config = dict(
    num_hidden_layers=13,
    hidden_size=64,
    num_attention_heads=2,
    num_key_value_heads=2,
    head_dim=32,
    intermediate_size=128,
    vocab_size=2048,
    hidden_act='swiglu',
    norm='rmsnorm',
    norm_place='pre',
    norm_eps=1e-05,
    positions='rope',
    rope_theta=56900.0,
    rope_fraction=1.0,
    qk_norm=False,
    attn_scale=0.177,
    bias='none',
    tie_word_embeddings=False,
    parallel_block=False,
    extras=['capped logits'],
    init='normal',
    init_std_qkv=0.0734,
    init_std_o=0.0,
    init_std_up=0.0734,
    init_std_down=0.0,
    optimizer='soap_variant',
    learning_rate=0.0091,
    lr_mult_up=1.41,
    beta1=0.95,
    beta2=0.95,
    lr_head=0.0156,
    max_grad_norm=1.0,
    warmup_steps=200,
    schedule='wsd',
    decay_fraction=0.562,
    decay_shape='sqrt',
    final_lr_fraction=0.0,
    batch_tokens=32768,
    max_seq_len=512,
    doc_mask=True,
    train_tokens=93660000,
    max_steps=2859,
    dataset='wikipedia_en',
)
Each number is 128 + 24 x the weight over the matrix's rms, rounded and kept within 0 to 255. Layers, rows and columns count from 0.

# layer 10 MLP gate, 128x64, rms 0.362, rows 49-127, columns 0-63
[[115 150 147 126 125 108 129 129 148 123  99 157 128 129 115 101 116  72  86 146  95 129 102 107 146  97 141 123 148 147 153 124 126 106  72 110 113 131 100 128 129 156 142 149  91 144 123 156  84 125 110  89 132 147 153  87 149 114  95 142 152 161 126 136]
 [129 134 100 143 140 143 136 151 144 135 127 161 129 126 105 144 129 161 127 118 118  95 120 108 120 103 137 116 131 157 155 111 175 146 159 163 150 125 167 131 132 136 106 126 148  82 133 140 130 126 156 130 149 150 109 126 122 148 123 156 163 139 148 169]
 [134 135 150 109 102 107 123 138 183  88 111 160  96 122 116 106 105 124 110 128 106 108 184 148 111 129 131 124 115 149 123 145 126 121 118 119 179 155 134 138 138 152 133  66 149 161 129 103 141 130  88 118 131 105  86 126 139 147 131 142 132 129 128 138]
 [105 133 147  91 149 122 147 147 131 131 125 131  77 135 111 126 127 130 161 100  96 123 149 123 163 118 120 112 157 103 169 108 104 144 127  91 102 109 104 133 154 143  56 198 181 118 106 142 144 108 187 136 149 151 106 111 102 145 101 116  80 153  90 116]
 [123 131 145 138 124 150 150 117 152 151 123 109 134 112 107 140 131  90 147 108 148 136 121 146 153 131 170 109 139 135 136 126 122 145 110 111 131 165 103 131 138 137 138 132 116 168 141 129 137 124 118 153 121 119 120 117 169 143 100 152 116 140 103 167]
 [112 141 152 156  87 130 147 167 134 153 108 101 134 113 144 133 116 129  84 115  93 105 130 130 150 122 106  93 130 131 106 158 136 169 107 133 163 136 114 152 152 143 102 139 151 169 109 116 125 131 104 147 104 116 158 117 178  87 145 138 203 139 136 102]
 [118 102 161  90 138 105 135 156 143 148 185 102 133  92 119 139  99 154 154 150 105 114 156 142 121 111 125 100 148 115 176 148 129 141 135 152 136 130 146 139 113 115 140 153 134 133 126 133  98 133 160 112  93 136 133 110  82 125 141 108 161 113 129 124]
 [114 136 137  93 138 178 143 136  75 154 100 157 153 115 139 146 141 121 130 102 106 115 187 122 162 136 138 128 123 127 162  85 159 150 124 130 107 118 162  96 146 158 147 162 171 119 116 102  84 132  95 116 149 161  40 130 131 142 135 109 143 122 119  74]
 [134 128 136 110 136 119 118 189 141 145 127 138 122 127 136 112 103 108 141 126  94 114 173  95 120  92 143 119 114 134 138 179 100 114 114 144 104 137  60 122 145 108 155 118 163 188 130 123 129 122 102 125 111 132 179 177 120 103 122 158 114 177  96  99]
 [158 181 137 128 126 161 144 140 178 146 134  96 155 105 118  94  97 124  61 125 120 147  88 106 124  84 121 119 148 168 134  96 132 103 115 174 120 133 119 150 101 145 155 134 146 149 150 100 119 185 161 137 114 125 155  95 159 106 140 196 157 150 132 149]
 [140 135 136 106  96 164 155  71  91 171  65 119 114 114 101 121 171 142 120 124 106 172 135 130 144 117 161  81 129 117 119 141 113 107  79 114 156 116  96  89  95 117 130 149 145 131 136 146 117 142 173 128 117 102 144 190 143 143 117 117 119  99 107 131]
 [133 158 142 117 132 104 119 108 151 152 162 152 102 127  85 115 145 119 157 138 107 102 133 125 136 109  92 138 142 118 118 173  99 129 117 155 121 121 135 141 186 100  80 128  94 146 170  97 143 163 124 120 133 115  82 167 136 168 122 116 159 112 141 134]
 [120 141 169 128  91 106 128 148 144 141 128 123 160 109  92  93  99 136 147 153  87 139 135 146 168 144 161 145 140 138 156 107 158 118 166 166 139  97 130 123 135 102  56 130 107 148 108 136  84 132 168  88 117 145 150 145 123 125 119 134  77 142 122 116]
 [141 144 113 103 141  81 158 101 125 156  97 138 126 128 113 148 143 125  89 124 108  51 136 152 155 130 143 145 135 126 112 143 105 144  92 128 110 122 110 132 155 149 102  79 154 147 102 149 118 123 124 134 140 120 126 139 119 173 129  92 125 104 131 127]
 [116  93 151 106 127 121 121 115 131 114 161 147 138 119 141 121 129 158 121 122  99 108 137 118 129 102 153  98 142 125 143  99 147 154 145 104 114 139 131  95 108  93 135 113 123 136 142  97 129 131 122 124 109 127 115 132 129 118 110 164 115 154 114 115]
 [133 127 131 112 168 136 162 124 167 143  84 120  88  91 107 155 139 105 159 149 127  78 126  95 150 129 160 110 126 156 114  89 128 127  82 124 143 158 121 134 130 124 108 125 175 137 180 114  95 166  83 101 129 113 118 117 154 126 143 131 132 126 131 114]
 [ 97 128 159 139 140  99  99  74 154 153 145 131 135 115 135 143 124 115 158  87 101 149 129 123  93  84 156 156 176 105 142 133 117 148 103 126 108 101 156 122 133 137 144 165 121  97 122 119 122 128 160 135 152 127 109 106 158 161 102 121 103 127 132 102]
 [172 128 108 110 105  95 171 135 128 111  95 100 123 127 192 122 106  85 131 151  77 117 115 113 114 129 109 127  99 141 125 108 126 126  88 134 100 143 104 120 158  85 147 126 176 136 114  95 104 107 117 192 101 171 107 116 133 163 151 136 177 167 118 123]
 [140 139 123  89 172 131 128 107 121 169 126 106 124  90 142 131 122 111 143 110 121 134 121 114  87 111 180 148 130 186 109 172  81 121 159 175 118 118 114 127 135 148 161 163 104 148 134 133 115 109 126 161 126 153 134 165 129 143 154 126  96  93  72 119]
 [121 137 140 166 163  96 149 117 150 127 103 117 128 122 106 104 121  67  87 113 124 138 150  76 141 139 154 165 129 130 116 131 117 122 120 108 127 136 116 143 152 169 110 139 143 168 149 139 113 123 134 113  79 191 122  99 100 131 150  81 140 119 125 145]
 [185 173 133 158 117 109 142  96 186 124 136 110 123 112  83  98 128  82 155 160  96 114 127 125  99 108 139 119 128 142 137  87 105 106 153 108 124 143  76 105 132 162 138 130 158 109 123 135 119 100 138  92 222 146 132 152 132 130 152 149 152 125 105 124]
 [159 166  70 116 138 136 103 150 161 155 130 133 102 136  78 127  97 112 151 113 102 143 155 118 110 119 168 102 139 167  87 136 168 143 126 139 168 113 144 101 172 115 113 153  92 126 113 149 159 130 104 114 173 158  82 106 131 142 129 125  92 127 100 114]
 [124 182 161 155 142 154 131 107  77 131 147 128 123 138 149 179 121 104 131 127 106 131 166 142  77 133 165 115 180 123 113 162 131 157 149  98 118 130  81 146 108 135 173 172 162 139 125 167 106 118 147 101 127 157  88 186 173 124  97  93  97  76 135  84]
 [133 154 171  43 113 101 168 144 123 133 114 137 138 120 153  98 101 143 112 196 131  89 148 166  98  97 182 128 122 149 119 131  81 143 131 119  77 125 152 102 152 155 131 166 163  64  91 163 112 141 154 136 167 126 120 158 110  96 125 136 105 163 132  90]
 [176 142 119 129 134  84 144  87 130 169 112 110  58 111 140  93 159  95 111 118  82 121 129 137 130 104 131 150 129 139 150 125  89 135 147 144 212 153  99 110 135 116 141 143 167  55 114  90 102 130 138 129  83 113  94 150 147 135 121 129 147 118 111 121]
 [102 178 164 167 114 138 165 107  84 156  87 115 171 105 108 122 173 139  91 127  71 187 143 132 163 138 172 140 131 106 196 167 137 139 190 192 127  96 119 135 106  94 121 118 137 148 102 145  62 126 128 123 115 154 103 150 153 107  92 119 164  78 122  85]
 [152 106 137 112 129 163 143 133 108 120 131 154 118  86 126 132 156 109 138 138 135 118 121 147 132 109 125 118 129 114 164 140 138 142 127 101 149 150 116 151 144 134 118 137 129 144 146 108 141 122 132 137 134 111  97 118 159 127 134 111 140 151 129 128]
 [140 148 112 133 114 142 113 141 130 129 130 133 127 115 131 144 102 144 119 150 130 112 161 113 137 120 135 121 120 136 124 127 112 123 143 116  83 132 136 168  94 160 112 101 139 110 146 102 136 120  96 142 157 127 112 151 131 107 106 156 101 121 138 115]
 [182 117 143 101 136 109 161 146 118 104 110 150 126 134 120 139  98  89 128 160  86 144 122  98 112  63 104 124 158 184 147 118 127 161 147 141 174 108 109 101 143 136 171 136 152 124 116 182 107 140 120 101 123 109 136 139 145  63 100 184 134  76 132 149]
 [121 172 127 141 156  97 156 122 148 126 109 116 121 107 128 113 158 108 131 174  76 176 141 122 131 155 129 130 166 153 120 117 213 134 151 148 119 126 120 140 117 138 120 115 190 169  97 127 100  87 130 108 133 127 149  95 135 171 122 120 174 131 106 114]
 [169 159 130 135  85 112 131 157 119  96 106  63 154 113  63 105 119 143 132 138  96 135 142 120 107  83 110 154 164 161 152 101 147 118 174 118 185 107 129 110 123  98  81  92 156 116 112 132 114 129 118  88 121 133 151  92 103 159 103 123 147 145 106 127]
 [ 87 158 146 130 177 141 158 163 150 113 153 149 124  95 124 115 127 137 142 155 130 122 111 115 114 109 138 121 145 151 153 103 131 170 124 146 150 150  81  81 135 132 109 122 105 110 147 141 154  88 126 132 151 117 104  89 137 112 147 146 139 175 136 112]
 [177 135 143  81 110 125 111 181 132 139 126 136 131  90  66 122 136 108 124 112 127 146 103 152  86  64 169 161 105 140 133 120 114 127 143 131 124  90 110 121 165 123 137 129 119 168 121 109  58 138 128  94 124 118 123 152  69 159 122 124  99 142 117 181]
 [140 164 162 165 134 123 136 139 100 118 132 164 136 102 130 136 144 143  63 148 109 144  61 142  89 142 106 127 149 143 122  92  22 106 119 120 141 117 105  92 158 117 113 117 141 160 125 124 160 190 163  96 108 104  72 185 148  99 150 130 129 123 154 136]
 [152 153 123 174 164 119 165 142 108 112 128 144 157 143 173 129 148  85 138 131 102 119 158 116 105 130 155 158 150  72 107 158  87 116 103  98 126 131 168  98 118 183 137 127 120 128 116 130 145 125 128 137 116 149 116 132 159 105 135 170 108 105 110 132]
 [145 166 149 151 131 119 104 134 180 160 135 106  72  98 105 109 124 116  82 168 132 107 112 175 156 109 141 130 136 158 142 116 159 130 162 148 102 149  95 119 127 134 137 142  83 108 115 120  36 116 192 127 109 167  80 131 160  84 131 130 124 131 120 132]
 [135 125 116 132 145 139 148 133 135 131 119 147 101 114 138 116 152 154 135 149  93 121 140 147 118 137 115 121 152  99 140 143 106 125 123 135 161 128 143  97 123 128 127 124 125 153 128 121 121 134 136 119 134 152 109 122 144 117 115 146 141 175 107 107]
 [149 127 137 134 119 143 110 120 146 132 134 123 130  86 148 120 111 133 109 124  91 133 141 152 170 141 129 186 135 116 105 142 168 173 127 129  95  80 162 137 132  89 146 143 145 158 106  91 121  96 160  96  89 148 123 149 131 138 153 134 124 190 155  99]
 [153 198 173 118 116 158 109 119 116 142 152 183  97 124 127 151 102  86 108 119 122 168 110 153 119 107 130 120 144 128 177 151 152 112 149 177 136 152 148  98 139 174 131  98 121 128 162  96  92 111 129 154 140 177 121 137 117 109 198 186 127 125 123 139]
 [150 125 119 119 131 100 120 101 157 133 131 105 130 144 117  93 103 134 119  97 114 121 138  94 118 118 108 128 132 110 146 140 144 112 106 144 105 133 142 122 135  97 126 122 113 114 170 126 126 134 150 161 150  98 115 137 140 117 107 153 127 163 104 112]
 [115 180 144 130 159 102 152 132 132 130 170 159 111 156 128 157 154 161 167 125 119 124 150 100 147 112 163 143 112 109 149 117 142 178 145 124 152 120 105  89 155 144 131 170  95 101 124  72 139 122 150  91 123 121 122 127 128  96 105 130 142 122 102 143]
 [114 140 156  71 148 128  89 112 123 127 116 118 107 142  94 165 118 111  92 110  90 151 117 153 148 130 115 107 124 121 109 128 150 113 143 140 125 157 145 115 147 141 134 133 130 155 132 155 101 170 136 141 119 130 122 135 149  83 126 147 101 117  89 124]
 [132 113 100 102 110  97 175 128 122 134 112 134 128 138  76 121 113 127 120 143 118 134 137 131 173 136 146  93 131 147  83 146 132 150 109 108 104 119 125  83 165 154 125 134 173 112 159  89 146 139 124 175 123 148 152 135 154  98 132 122 114  86 164  76]
 [138 157 161 102 122 119 153 146 163 166 138 127 117 115 118  92 141 113 127  96  93 137 153 205 190 171 147  80 148  94 123 129 163 150 154 112 119 152  88 122 153 126 152 115 108 123 104 101 119 121 158 197 102 108 119 146 111  86  98 114  99 146 126 113]
 [147 161 162 131 155 118 129 137 119 152 154 148 157 132  80 120 129 157 158 116 112 119 125 160  98 108 179 165 103 160 141 109 147 139 149 107 126 114  97 130 134 176  95 166 148  97 117 117 111 153 147 125 158 117 129 166 133 105  94 120 151 148 134 172]
 [133 122 136 133 152 135 140 154 140 145 106 114 169 112  85 105 134 153 101 133 113 143 131 175 131 106 104 140 102 160 107 112 170 131 146 125 119 115 123 128 117 159 140 132 123 134 113 114 136 101  87 114 174 126 163 143 128 142 111 132 115 143 134 103]
 [193 117 132 159 143 148 126 128 119 130 130 145 125 124  82 141 139 133 107 154 131 161 120 110 123 162 118 134 129 136 124 137 146 137 119 110 154 154 134 131  90 110 118 110 117 100 152 117 109 151 133 110 145 107  86 123 110  93 142 157  91 123 155 128]
 [109 165 167 140 138 176 131 116 153 138  83 130 116 139 126 125 167 123 144 145 107 122 117 120 130 124 127  88 121 155  88 108 143 139  94 158 102 132 118 136 151 145 159 163 121 105 103 184 113 121 137 150 181  81 184 149 132  67 131 155  93 108 161 143]
 [140 128 133 135 102 119 128  86 131  91  72 139 117 103 106 167 150 136 109 124 116  97 148 179 218  99  95  90 124 154 116 158  76 123 152 155 115 142 145 103 115 119 117 103  94 191 166 153  80 144 161 147  83 159 116 143 150 139 135 145 186 138 118 165]
 [106 118 202  97 151  73 121 171 113 138  91 119 138 110 153  96 101  91 119  89 131 121 117 160 155 121 113  87 141 119 176 138 100 124 109 173 132 127 176 132 154 155 144 137 138 148 138  93 110  20 136 140 136  81 131 135 107 122 109 123 142 116 113 130]
 [135 151 144 136 147 112 126 105 130 111 115 139 109  98 138 114 117 103 126  94 106 103 143 122 133 153 104 108 124 129  85 107 133 127 150  81 145 124 139 123  96  99  93 133 158 158 146 135 132 153  62 119 106 112 119 162 151 105 132 147 134 131 168 206]
 [119 146 174 145 120 103 154 156 121 149 142 111  87 120  93 117 118  99 112  78 103 109  95 100 151 119 166 116 100 188 115 111 139  99 102 168 161 140 104  82 154 138 138 109 129 101 192 129  96 141 116 146 126 130 122 127 179 124 138 115 113 121  70 157]
 [141 136 113 107 150  62 134 125 154 173 114 142 141 115 143 161 174 119 107 145 103 136 113 101 134 105 135 140 114 109 170 120 144 122 123 139 220 127 124 117 165 116 123  98 187 110 173 112  87 121 138 124 143 183  81 150 148 117 125 125 109 130 103 107]
 [124 151 128 141 102 150 123 119 132 143  98 123  69 154 107 110 151 148 138 117  83  97 140 123 124  73 125  95 121 113 171 135 125 125 114 122 132 151 103 105 155  75  99 120 137  83 101 131 137 166 131 137 121 130 104 108 135 112 116 133 147 152 122 136]
 [124 160 171 151 161 120 161 115 125 121 112 133  90 128 101  97 152 135 109 127 123 135 120  96 113 117 160 124 159 127 122 138 144 148 124 122 126 142  90 109 128 122 116 133 154 131 136 102 122 121 148  97 130 157 110 113 130 148 177 119 141 156 107 125]
 [142 147 153 113 170 133 107  99 142  99 109 141 114 117 139 131 128 144  91 147 136 178 191 129 139 102 126 137 160 143  73 161 183 131 140 128 135 111 123 151 116 131 133 140 109 125 163 144 156 136 136 101 154 119 114 197 110 125 132 168 116 132  96 113]
 [174 118 174 146 159 162 146 139 156  96 105 102 118 150 131 110 114 109 127 157 104 187 108 104 150  82 137 153 176 174 115 130  97 134 145 117 142 144 122 100 200 130 101 127 140 125 165 142 127 156 133 115 127 112 104 175  99  98 161 137 142 124 152 101]
 [125 129  89 124 150 135 113 158 125 130 109 125 166 139 110 158 120 101 131 139 116  86 110 129 142 134 136 158 129 130 120 159 165 117 136 135 123 192  65 114 129 113 114 153 173 171 132 119 151  98 119 171 132 145 140 183 100 139 149 141 147 117 129 119]
 [113 133 140 133 110 121 149 165 135 116 117  84 123  98 111 108 123 122  62  62  82 126 143 192 136 171 128 117 146 135  98 121 129 102 139  64 146 168  79 137 128 111 129 128 138 136 163 165 115 123 125 124 148 156 113  85 151 136 112 128  83 137 114  86]
 [129 156  94 126 188 132 185 199  99 135 118 134 125 141 130 129 123 125 119 106 102 177 107 118 129 121 182  94 137 155 120 165 103 143 140 123 158 137 109 105 117 113 135  96 130 170 160 126 123 121 159 157 143 132 141 160 104 127 120 133 158 136 100  93]
 [109 129  84 158 143 128 139 125 139 135  98 151 122 132  94 102 152 124 130 124 113 117 127 116 105 146 122 136 141 149 143 159 109 140 124  83 144 144 133 114 130 104 128 145 125 153 131 143 125 157 126 121 167 150 125 142 166 118  80 123 151 154 119 149]
 [ 92 145 137 164 156 138 143 104 145 122 135 125 122 111 118 107 143 128 128 150 122 105 109 105 114 121 120 125 153 112 148 125 143 166 125 122 139 131 101 105 152 103 136 108 108 129 119 147 130 124 151 173 151 151 126 114 114 110 137 129 149 172  91 118]
 [132 129 150 164 130 146 163 134 151 121 114 146 132 129 139 114 146 145 118 114  91 151 133 150 123 139 142 148 161 138 150 115  95 129 117 118 113 126 136 130 149 139 116 120 119 108 124 145 147 135 135 122 128 108 159 107 137 149 152 129 122 151 133 146]
 [149 159 125 173  91 120 142 146 131 156 152 154  89 106 137 102 138 139 103 116 103 126 139 139 113 160 159 151 106  90 162  92 119 148 126 108 157 144  98 125 189 126 123 152 118  92 114 143 160 145 129 141 105 174 109  87 139 146 121 115 120 159 103 109]
 [117 131 118  91 123 147 139 110 180 135  81 131 160  73 127 158 130 132 129 167 139 132 157 112 127 130 176 126 163 117 118 100 106  87 166 101 112 124 125 125  94 149  98 135 153 122 123 117 127 137 155 177 120 110 134 153 140 121 128 176 139 148 116 117]
 [127 149 123 140 137 129 144  82  87 134  94 182 137 139 111 126 175 145 128 137 114 118 134 158 133  94 164 117 123 102 139  82 175 128 115 150 115 149 117 124 162 154 119 150 127 128 146 144 174 109 146 125 103 106 146 145 127 102 162 151 103 143 120 141]
 [137 130 122 121 166 140 134 116 148 118 145 100 135 129 129 132 120 121 138  75 107 129 116  99 124 105 136 114 152 167 120 169 138 121 125 118 135 113 145 119  97  64 136 152 129 124 152 136 151 124 137 100 114  80 140 168 151 118 147 121  87 140 132 106]
 [139 159 100  86 148  82 112  96 129 127 138 150 164 144 146 113 127 114 146 106 107  95 161 137 117 125 137  87 147 160 114 165 112 121 111 139  71 112  78 109 133 136 131 129 105 161 141 119 122 147 109 138 137 130 116 124  78  95 140 113 140 126 133 126]
 [157 140 165 152 114 195 100 130 112 205 143 132  86 113 144 145 188 106 111  78 121 114 141 105 129  99 140 154 149 113  99  90 132 187 128 100  87 156 111 153 147 176  98 134 138 141 130 139 147 171 181 122 159 132 141 106 129 156 106 109 138 127 133 125]
 [101 176 141 134 129 147 128  95 115 129  90  96 144  91 140 107 166 101 100 162 103 173 129 112 138 160 153 107 154  95 129 154 150 128 100  90 151 191 116 132 131 123 114 153 149 120  94 106 137 168  95 109 118 159 110 113 130 140 123 100 136 102 162 114]
 [182 193 190 146 142 101  75 101 133 117 124 113 124 112  78 141 138 120 117 122  83 130 102 153 158 138 109 128 156 161  88 102  89 133 188 137 115 150 124 138 153 140 107  94  70 154 137 130 103 134  77 125 117  91 114  94 102  82 145 158  67 158 105 161]
 [121 140 152 151 147 127 149 144 124 153 133 152  96 124 123 123 127 131 123 140 140  80 125 122 124 119 154 129 146 105 129 125 116 156 144 150 162 156 142 123 126 128 137 101 145 116 151 133 136 130 140 114 138 110  97 138 134 152 118 130 118 130 145 125]
 [137 195 127 164 149 114 139  74 109 150 118 147 134 103 124 109 162 159 130 133 120 124 134 130 167 115 137 108  91 146 122 133 156 141 123 171  92 137 139  91  58 166 132 119 147 161 139  91 114 164 152 128  92 125 118 112 133 124 137 142 126 151  88 148]
 [148 147 147 144 150 135 139 109 158 163 144 132 129 105  83 143 144 161 138 129  97 158  62 127 124  95 159 149 164 117 114 149 168 189 117 154  86 128 101  98  97 135 157 141 175 140 112  64 164 153 143 132 141 125 123 154 121 149 114 164 104 177 159 153]
 [126 166 144 131 136 138 141 170 133 137 120 137  93 124 138 120 106 139 117 148 132 117 152 151 115 125 118  96 152 116 123 130 133 135 123 147 142 167  96 141 110 131 114 114 121 123 154 134 127 121 144 134 110 143  99 120 161 112 142 148 156 159 135  94]
 [120 126 160 162 129 108 164 135 131 164 133  84 147 105 105  83 136 128 121 127 120 107 142 145 157 165 139 140 112 145 152 133 120 139 124 139 179 141 145  98 140 114 149  95 173 106 132 116 115 147 129 120  85 119 142 128 141 131 171 137 149 100 162 147]
 [106 123 133 120 190 110 122 139 152 143 114 117 129 135 109 153 131 103 130 148 124 122  97 115 124 145 175 145 136  86 133 138 143  90 140 100 136 152 174 117 128 103 121  87 151 137 152 179 100  97 169 124 104 107 117 135 112 114 110 169 140 115 143 136]
 [ 84 167 159 120 139 142 154 152 164 117 108 139 104 110 120 146 100 122 142 127 114  98 123 130 128 138 138 134 146 143 148 111 125 120 145 121 114 136  64 115 150 137 148 105 122 127 130  85 117 144 141 140 140 141  99 116 146 121 143 161 132 135 103 130]
 [129 144 160 154 118 157 107 139 102 132 159 159 125 114 118 123 112 137 135 153 126 130 117  76 128 123  94  93 115  97 137 139 113 140 143 130 136 144 112 113 145 124 124  88 132 161 127 105 114 126 158 149  95 106 127  98 146  90 145 141  74  80  98 104]]